Weights of a small GPT-style language model, trained from scratch on English Wikipedia.
Training: a variant of SOAP for these matrices, 574M tokens, 4377 steps.
Each number is 128 + 32 x the weight over its row's rms, rounded and kept within 0 to 255. Layers, rows and columns count from 0. Numbers have three digits each. The size before them is the row's rms in percent of the matrix's.

# k: layer 5 attention key, 384x384, rms 0.263, rows 169-185, columns 0-191
# q: layer 5 attention query, 384x384, rms 0.272, rows 170-185, columns 0-191
k169 037:152229087111104105101174136170120148102155140139089073121081149153117102170124137147165167118104149113127117163151152130139202089139175117142107136205066132132094143133124135095097097121175046170115080144094142147113147133149099225154129144118157130154113170174116125097159157120157147137055137176109098140173079098089113149116090166171091152106130132096148092126125164181120083128117152076099099100112116102156125116139137182122092147118135094103180137105112148096204109112120151104133158115147095100150081050101147161127167161110155119120125127108115134117138100075154135084
q170 052:121155105087060096121106157122159171074155127121141121118193133130171135102105167167131147138171132098146129134138062131148151136121125148063132166106152143086094128137137164109133125178148172123086172097108116120161120118192180141115098111138104120104126136124138084201143107070167173106151137137125114123192146155111192140205174152123183093082150162114139118118128121111188154111103152093150146153189107107125168079085141143145175188082131118147111084107111125155168174138169144152191130161114169139174119154139082174140111093132182142064152184104145120093151165109108136092
k170 035:138139114164161156123108145110153096228138103093167125193149117090130109164124073190152106093139127152148112148119095130146148094126155094150143131173127130088099091144104159144145120099129162121092081112169112140081096175101117169111115161207107111197108135185128117040164154136119080126167086146087178208162136109048100117137145126184104133133165093141141129118222099093100155104112129111095098138154131072150112155138224138154082140118165149110133092145100121121135125136095152071164157114062126118134159124201157162085120129116108131095111136117149166149053123114084113133
q171 061:123204162164162054186105078116120103118171104182173118146110115117108098152112148137148142076177114140082120100166129130138131193082104147187161145100080142150141234138151099122116128200133129049135160170091122106111141165177151129150139139135144100122106128131086062148164119114156146158103144175132173151111135135102195143099140160133106098100147104154138101151123112080096100104199112068154112152157139118137148069175104093141112185151157067155112089144068106151134115095165109179142118125119147087168156139130125149122114111122139194117112167179123189142136131114154098143
k171 034:186132068059122157081159141140133173089115159097164151116135135122148122139143085185069075128102117116140079135116104104138142115077161156186136123154138084109120096129098138104170149133098117131070136108163121120125131129158162169095087104124133174186072200142153106122145117122133133161139113109089092155158091186108137098155094131117099153099134127149131138127181111088130090111073121114122124146117087088166174163143200144108118152135079136129132100149120128156089165099052099184131149135067093084134096123094142127137112114085152083134124126091134114168147145186153097140
q172 055:076140137149128154081060093079105080126104123108099111124140128120108115121107078109110171096169141150096070069146135155119154127119084141089117178125153103101165103106119154145084144120120134097100152129149118118116125149103199124151162133156146128137116124130132131134158180103181152164125149160111143046110066158088159180175127126150118195073126138128152057135189112140175112131137127169135096150056103073152156075121128164127153171103113116124108115171123129169162081098171115129151163108084137112176111145153108105142087142187087104138072129137212186161124166116163112153
k172 038:146137092134118089142136143193196113132181107138143162114122142130130157136172121144144178116148160120094119159124081124109111198128141110172167085156142160150129198117153135079116121110127139124111153140093117073041144128149086110129094130098185184110097120123117096137153093116124167164165115108141204115157147136116124177107148199131109107138135163092128188136031129123197170116068078085103133113140120091133114155154201125111147122148159075117143067074095068107136114136169122138168102154128158121124134146100101159116092099038080169100141165074155115148121134158096160190
q173 056:056109078134064183091036157100165135120102118094166123140103097144103082141149154126117113138109120089151140109123132124088120129121175134081119097128116127092167040134130135133118060174129157136123077140108167077189097021116102138113127106126112108090121142126135143093134166100111137120197110186153137113203126122076140136187120120101132104143097169132126174178124112149242106143082187123125119146106095173126131089059103155083120131124110113094082098099100079153169124153176086093113138144144126125092101094170116136153167146173218114120142173150123099163105174139138146155
k173 047:138151124088134118102149121144098162121148156125102117149137123064119123181211149128174121105168129140166141117151195130136129168150156118125122123105134130100118176139049168166173104129149110166087087107126180154155166122189122125118165119212170116184153102115132136120192126115177138136149139142158133134129142144108120109116114155159152197109121164084130165145108147097168092127119054077123196084156210144184146069172120173125116115124092126151152174175084111062191189089142083173118074145065125157159158135103134094134143090099043133084121130178163113104086136131058213065
q174 066:092160104125115175217114158123086133154097151097135138095102148154127119152169101093134105083139137108105081161110126181123096139081073116112140140094135134169143126123095087121102187145098142073165188141090100159104116128130118131104227084135120118150121105077111106144160131136152082161145121110071109141107104133158122107150142122192097143143060150195121116094102113103156113085057123071123151175120089127126112096134127112048116078099146148096099149152084111137109106103093057134137149143134102160184134132069066132150093147106118097136100105130076134185196151111149134114
k174 051:155048187179151175114153106147122133118133134111115125117137135094098150139105135127172143105121115158144088160181172083134140149102121146121102099065153090131126153144135119134090096090112164104073123138105177095189127071110110091093115071090178142159184135087175152106075117118195172103132113117118153048105130160179104145074135116142127131159112168046090115131107115104120103124123127172124147136122127130153168122050130086078103130135089079224117162097127175127136115151110111143127074130098108097119130170086145123142124103103106106134145178197171120117116086144119133111
q175 068:165122134123185137102095130105155145167141119157174065112160133136141199098066151131056142123157092138125121085220146162112132153098057108177143189119166121122125151122095147145107122157146122147111134147113083124106186154139168140137129112155121080124115091145134101102136109109170188147089128124113186149169107166125128119073092128097087198088170122143132089125113051102102172121159162100152106103160104101147125135122176146157176186169127192182174110114128120149130167089137153154212096135107113081184106173170138138140087126117124148105187099126118184121124154177146089171
k175 045:191168141109124096132135100157116082118096078174133194145143115112135166106111104152179142119185156143109144125157063117136129137129178147100150065128125165147143077095160155102155136143128162073120150103147154109047165124193149130150167119150109133121106113148121122102165073182183138146100115076107180128163133147189119150133152124205140085143099156229148160085132136153138132089115133138111114142161123071196164154132148100103105150075140106094183087119114126145118102119211157142187152118179138130138152173169113131158107110127140108106124180081082083104141141110154134109
q176 078:160163090195136150129076146122083127124130194112121131133132123181063130109071179078132119142179122176114054097166114156138152187084083131171115140198143106121099126114153092153164133214143141110081149126104149159149124180103155142157118167127191099112169152201128108190165116089155149155141084139095129154128124161100145140073105111149129126090141117183139082101092138100166093126151125098195141141092093099138135136095146177139136223082115121107146135143100125198195133091146143131126100145076154130149146178108145079179101105198067072161128110154117125091162098130177092096
k176 050:105106128137136117096139154142132177112157154113097169104170154106124159108145134092197127111161114125112108187099167129175117120150101123140128116094167138142200209126090133148099083149175131130106168072141129092180133132196129119130152069148147128155150149126095132131108115142109093096191127131174071153116140150109143103145095131109133134137194153059108170143072100084114077117095132068123134093074197142034131104129157170121143109189118126146119119118077131071156171124159065137091116083136129177139117139077123159123112103079123149109125116157166128141090095122120155155
q177 066:097149136113090128144160102118102182152208075117084063112132081088119084123165119155145109081118133123200120117120076117118135132164127135134099140158063149164153139132114067101171146128168129084141185138123143155138149133105102142150132219153151196092105168109109096098138152127127102155115159172116172091151113099131129067094158102132113108110121084092085108104119101121097154134155126141104136147175132148154118164200102112118112135179138096126114084181125130093110110125075160209108130097173102114174133087178134097158072064163168129174076146147095197120094107169097113149
k177 046:089132114151086124150220123101103128117133184125116160110171092130142148168103102086151167102088097194140080190133064079124113163109072167181100128106066156117120059171144133098109098113134129070172079139093116124121114096103139126133160149152109085119161122119187128136107156100202152116142161126162100099066113189112156155165168139143151114115131137114051146171097110186152064153138211106128175130097148070142175084077108154152138074140133135129086131100099172136159096144168087127164133139081119076126106165181157179122173146134205106132070125179120091127119097084121130105
q178 077:112110096163109118093118117092141157086187155160079137100128158121162106151165069181072141100109060075165118142150149093189107111120110132166094122136170112163178150145164120163154068080142067174124132137054149060108115138141105156164121127122115118094146121085100163130094124146145077123154108105196115121176156047083107162153172143141084121188145099144129113181110105083110126116207110191133117133136142100173097117150078134027057098203137129098097161122150168151114162163162183151139129140140126119041167116113137136099169069146196153091130106150134140092098108097141110102
k178 050:107100114153146159131125165025148138134102054093095125123112117174146135112126125140085164153111154159117122163128127157142131120118124104148082109125092084154116090155125128141099106143132112147134158168114149141117168139144115117190137142139136116147182159110123109153114117141128125129124160182088147099126114119150150100102100154096169063163141100086110106188136140163141125155102088091106183093139145111073115110132158170112166112158118149147106179105159128115150149159159132130061140167118150109121133102144165139126145148164169094088093042207091106181087114126098082108
q179 071:088150045173139101209124118145065104110119140144118103122141135136112107100139113161143130126161171194133120136079151157182112102097157180109100131105120084163047165126196094173085152124086138144203171107097137091207110112113138090112152126132120082070147142081096122116080155124127131111168085138156153098149116138104116134175162181153087053145102200158092124158164141100054200143097102147089165150149135069103142143102066137140118122076196117089162125148123133172119083172153119112131128098142098112087136142059103154094130131085164138122056177130151154141095122114077111089
k179 052:070111119079122154097121096180057115120095192104151069138171150101144091153109116172130139150124139109097093137080090100139116104129119135154158152141191099162147182050090117136083141091103162138183139128140071169114106093093085138106099137099173133128160176185148101149136118075151133107111117130195162142115132142113107072171180173174087135096082116169200122115150114055143152172113030104178168173152113146120129136145146108110134176107125080089119098147169121090108125163127081114115151149164097122142114138076153154132129146134151132121072145142115113143078162079142098143
q180 076:179113132148124153171174101136112107175145117096077135105152157116137130109107124135139156147076184137160168134156122156110141120125124134122168111092083166112130087124069106112098114115113113116131088153097150195084174174134086145147177109154115120132072101084146099106183078132185131168115144086076141083104101186125142094144101127151116143111156066114124099131127116141113149126074089104132130125196131141120137185185129127139119092186147069105157219186063133124110133086053091191116171139124135158159151097126035121132116137086068173112128127121096156143094125165103164192
k180 047:129044137102131122149097163135071106148057127119206127090124110137126136101129134097078128093128140172108103146075159141112120112131122144107132155067137197122163137101134107109131133125138065112111149118157115061155078146060135154148145073126194132115142129138122089154146082081105147127124134165142101073142118107099149157130158130082143092134102145114123104142102154159078153142104153151140123142108128150132133105123083126172129128136101135184061143086192156056137078130108094117109152139118124124066082154112114134089138150214191158112163183118160129103146101154118089134
q181 063:089133180111111132142184116117172101114133060089085073119072103103146101182155104143159121069098134113126146143102115136109128095133099137122094086131077163159144108101139096151148083102182122119110160167091150139097148140150091136126137100149126162109115095070136106109113128089081120097131113119162177136100109061081124111146135091082093128170120067121079116155073144139064112163132092175100129109127161155160174140241074111078106106176130129160087172116095124128137087165064108099106121109155127072173156143119095129113141128137213146183123122132116158132064135132159210120
k181 075:119157098176139143105150151042147118106135072093120111126096102175140096121147103146094155155091098162142123164130115130107129137101132114176100162166052081131142092150137128075102086117117114152142099179115164151095139099127127156171122129182145128105167148070134084145093157138141125126109163191120133122131108109135194115118139162086124114163134082115079145184156141158134124146121136113106135089133102075121120103160132155139164057167101162107101181140132142175136139155125143162106103140090143118149127113132115105148149153151147124072092009169118112158104138115095127134
q182 079:120133139116143105092106104148177138119173095214138135207139154165080215139155121205071121163131095128175158143149142127171135067189149137144160085126144105105092160162144181159146095092128076070137115114179111085131129082180101116108122152132095185137118158089073178141109123149104155125100149135158106165156136131096083144156116182082066113151110130122155166164138137099083143107138134119090097135098119090143103082115128115112080125144166104142067105143209130090092144193130161142175116085139139111068125087161168108075135123146144160089161152102121146118086113114078157144
k182 069:164171143141185125185141111119180129124141132113166115110111086175119139097193175085104102077124110128122159116136156141106119116148130110125076160104139126110138120201132128093141114209098076148101160149202197076157111112120157107145167156152105076140107139071072138142149128115096146127088128166093094138119085070169167141125072157069187128135101134102108138099176115140071174078159148173110102136141133127146140162121123161124143056161147111165122124116118164152084115146080163137118129137093122122095117116159147138074148156182140130133115108116175116130187108166140157104
q183 104:133083100141117220167136112137046151124143186139112123114170180126119146095127165149097127197108121201243101188101116146143126146106159139106171084094119168162090138150101116086138105123105120122189068100104130140140159133116095133123144160140153157161114142098083140122166119141159153150131157104083105112178122162100084073138177133176103100094163131172141087152100137159097167124097093092117120164165101135088114165092140118127140106169134142129125141178142088101128153134117117126148192087195152127117137090129062049137172114146108132186105137084122164108142080128057164127
k183 114:128094149162102098172156168102146108169083086173138189121145117115159158117067094114104123159119144178141112114108128163148097152097139140114147084102075196097132049116178113150188137083182117112130123097072087082117131181112111168120139125136089173123118100134166101121129124117123157116185132084114116155169120181100112161158193058098137109129156141190128087156087178190134102168141216135114104129123108129122113095099096095138121102088089152092095154105145117105151112059140162148160159092148156133066129153197072089188152134167136132090183161106080131076162129140113133125
q184 096:134137128131115124180153078156140138146190118120188073128138055096149108175153099110106099095115119177155160144133048169089147124134157140123091164120091144152083115071143099141094146166166194063166175164153108196143134134101135136117124141141158135081124154121137113115126104159137208135110183159145184125139106186135133087126141127139124124101112164063074110097142135122120174121064147100128134089137140151130163141129119116172145121055161112133158058181066101111088095109098153184145107101158065114194079133218103139145115178133123161154157156105125154180134141159089149174
k184 114:223143144129126126110181078137125147088127135133134111145045103137121083168127128072122181111151091138109144143214109136078122190090145118153127124125075149124109097141163126111138116155086133096126149149097138126088140081177189139143094118137121087054138133077144123112101136167174086117078141071115143093153087115211143137134129135156148121121064132153083171114108115199167123104172159150082125121169128072206138116098125128135115107072144142144138146121089152189144111118150125184148135098149114106138126150136105109109150130110118143166165104146090146146136145139142190102
q185 107:149146163122131147102128127104140123113165112152109143105139119081144121110145122121057123117105136131162130150090153200131073125120102141175149063131165137139130130096139188081090147141100091109095116139124124080096105176136188120116092140134097134140123125103102160146170080091111162124122181110148121170121105146090062186123146115122120174177085158127161139142089077113159128162095101093169084157156134119137123098157088126122190106124167150151089134174085095083149156096082160132120133116116154079169130087206111132117050111088092044122174139139163105140168104154130095122
k185 148:075096103110121128124066125132073138131148099138163147120083138110121126095233139137084146116091106108157133093185102148120119122148111153104178134101097117116082134117179094123080133133102128118138138070126145130161090153123177098122075124130131162193115150114149080139170172166096108095062164114127070117130092148102148162101120182141072153242118095130097161145121120187122110148126198155141051121103098156121156163118109088151117151158097102160160093124124128176080116125096153094129066161104132092192117121079096149136080120145087123135126147094164166077163126119158086150